Each number is 128 + 24 x the weight over its row's rms, rounded and kept within 0 to 255. Layers, rows and columns count from 0. Numbers have three digits each. The size before them is the row's rms in percent of the matrix's.

# layer 3 MLP up, 640x128, rms 0.139, rows 406-488, columns 32-63
111:110134149106157133140164111112137103137135167148133134139105066129110157121155120120207119110110
097:143178168126182127166159099123099162107123135103145162146101148143109071151127105154168087103097
095:123121129157095117147135122169169088116145138103180130150096152132149116136142132152111159142115
117:130153136105122126197126138106165076118132151158158135140135102134178113143123153117117122151122
105:158123150119139141122125142128130117119153103107083140106146108114141121149141158109114144096113
093:075098124118157158132150103131124116128153160127126151123133153135129140115184129150176115112125
104:145118186155097113094095095104153151138148102138074136124097132133140150113127104153144162122149
091:070148147166102128138090063096130153169123169128107124098166136110094168135126109105117108133109
113:087134150135109124129114140170154148069120147132142147120151107167101142147159153131078134129133
108:095140142142135147156162077141097154108145169126118129196127175136121151117153137119137110113114
109:100151146119127096072118116124131133138137138154103129116138154123114150112147133131115162107104
086:073117096120150115165114130073107107119103135100135140100132173122124090118122119155090187143164
098:138132118128127088168128100107120111119063128095135091158130129141129174083151154124155130140150
097:126141134124120093113170100115117149139075113135081147145126094158108132128108160156131093125108
090:141134121120146102159118135166156115112140148128120135123134138095089142104172157125131094120095
095:133105143160098149110074095121146154154084162116103097116149149110139135143129148124160086092113
103:102126135094179110139112103144133120107111143148150109139095105162089110099124113160096110115131
092:133158108132115137151123141125128151086098121127126133154212134126114102155114103131134149106104
107:086127098130156109115097100118106120144117117131103153111145052124134085147110124122174132134173
094:155094118103120106138133104067159150142118096144123125137122138134144136109125178132108132118132
096:100163123110147106111110152125145160098079103166136121128104179187167148122105142142128152156117
105:115107111164121155163147140153109128132144135128174102133172126138116133086129157088115071113123
093:143150102115139134137159121085107090106135130097160119120121107122115103131113140168134108139105
100:165111114130107174135113089132116191111161115128162129153103132161112126167150088102116101114140
119:091125118103137135090122149121150142150110096174109115124126117134111162133178122131140106101117
098:068112132154157150151084152142135160151158191139148150112125127109129116127142108176126136140134
103:133143104140100138136135151122116140134116142096103108128124140150101120102152170153059110138120
097:103126144109196139091116109097150159092108118147159140088149156136111144139075140106175079115074
105:094173079145154128122141084091088099127143095113154150108166118131147138149099147122124104155123
098:114180149146129158087122091106130128128158135139100124119100129133142125164144123128188097156162
100:144106156151137155111130128169133119124165170149122126134063105126140099113121106097098102132121
093:102077140088153128118140109095130116156134113145140105127125117114078129147147098118162122108156
102:083152135127108140129109129128142108159104131108134102162059123154141108096137146175084166163161
091:093138136131109148127148128130158165118116127083150174096146140147155139141138166116131137110173
109:103140154106128110146124132095095178142136095139169115176121100152141143176140125135098162140156
094:168102096090096107160110131155130132083136123139126135168098175133139115150149139121102118106128
094:156160154148122125113117070133115131101155125097085162187131121116129140130141124156127138100109
104:113113140133135086133173145130113135166132120124126095110113085110113144100092142115112135137105
105:126096103121138151127159175127137145128174116143134052131144143116102132128109115129124150127076
100:088105132135131166098138131102131138129102152150102093121183146149171175092159147140146145095106
102:137118129137139150151123127129092209102133092142119110107137125131124134125160128123152139141129
106:104144155153108137153100105100123115115135108132112113158153160130143166123082165122130109150112
084:150164040089148122160138129113123164139127129134126107129117099160093091145156116117153097083101
086:112139140139129169131086129092180117156116147144123149104164134121106091162092132116136078105121
109:079130120163128169121118102097126166135123144131081105115127143141088116147118151126123123132110
101:111110114109132099164167136130142117134122071112157122147139121143129134126118154124136151109108
096:108149099135125132137120170121106131136138095098090130151139121151116159168074113124139156150128
101:089087108123125085091126112131130152169139092126123120125111146130081145116141112119104112097090
108:114141111113108132138080151147140146174162175104140110159109113103133110178129157120112128089131
094:094167131111182141116137113118108139146142148105112109128122123096079145095120151159107115079166
108:107099148117139092111175141171093113140113114132096134154123120095148127124144120103168140119122
102:064116120136103105077161090128097119110171129135107138141134179129138106121114116121127102154143
114:097101099154125142098159096166166113175135140120176125117154184130134086139156122120130156148154
108:121122113105121124131119148173108163134163093114152147114089143093148139142165125114155130092177
083:112105133130134132174154171199138137133099094134131131107145172125104113110092147115144107072140
096:150145118122134139090133101139156123128132144131147147129133155118150093156068176114138097123105
093:098174092135139125090129096164114133114150134129126123119102177135107128122160121123119072144088
102:189127121093148119118119168187135131116130112117147148137082081110162082118102170127114106156099
114:128082110139160151136156132129106130124085119150123139100120132105127140111127123151151150107100
102:104103102157136144102128118127146153200071117111116161193103124186141124089115106158131117118126
097:115115121130158174105149147148204104121154158142171132117133173118128137125144140113148106133130
110:160131157150137181164123117104156118122093153105136090132115093126119127175123090113158122098111
096:133172161134124093132181063137138111104131149104102128119165168136125132111155143131160117175176
108:116115177151153134133137161116106161091130129096107151138156130133148101141125165111108152100125
104:121090103116127132141140126147122116083138128123169101136180133137126074136111142140124121103158
101:102166149136165106127113152118202135114135114186138103116134105115098140135132121075120108127112
095:099163123125100134099137110157124130127169154126147157130148139139115107146101111159128118104190
097:101172152150136130133173152129140111090107124078130143139130144153175160102124123099117064083111
099:113111151134133133137135134115158094158135120156110129121120132115146134154121145121105137128149
099:137145108128199132095118146132162105084142123139124154120148089108162072079153144144151146118103
100:145125122121146110105144126120135112106122120103130143158113103074119096094096139091101122098114
099:118134151136129108118132141145137158169121137096117155134128132171110122132124143162128104114073
093:128122140134157127146132107146161132152073097115115097122129131102144116157165105146175097128123
104:138169111150155114102124164126125152106165087139131125099127144155137181133165104137120140128158
104:122160113141142128101145126124120159138129110119093106154156098183137098162090143157141101087056
096:109119101111160107126077100081117136124122130083188143129150146129143105107151097147085121130116
083:111152135104131088145130085136123100120133157160119131098136091097137137116189124134107126158145
100:138115139151162160121075148132120156101125146114115114150133122107107108149125132120137137125165
094:106136132094162126122108126099122099105128118140120108179111117091111097136114105120109094124123
092:145153155164108116132128101164148153134157122113103122141111109155140106164117088093144130123097
096:108123102135120108113142149172116125121170121110143128115148081112106092109120107117134107134105
095:117148114129119138104132089152164116149115112119119148128152146098153106111133152131140105168127
102:144154094137093064171148138141144119136133113149174106070136132104142076115131109115118138186138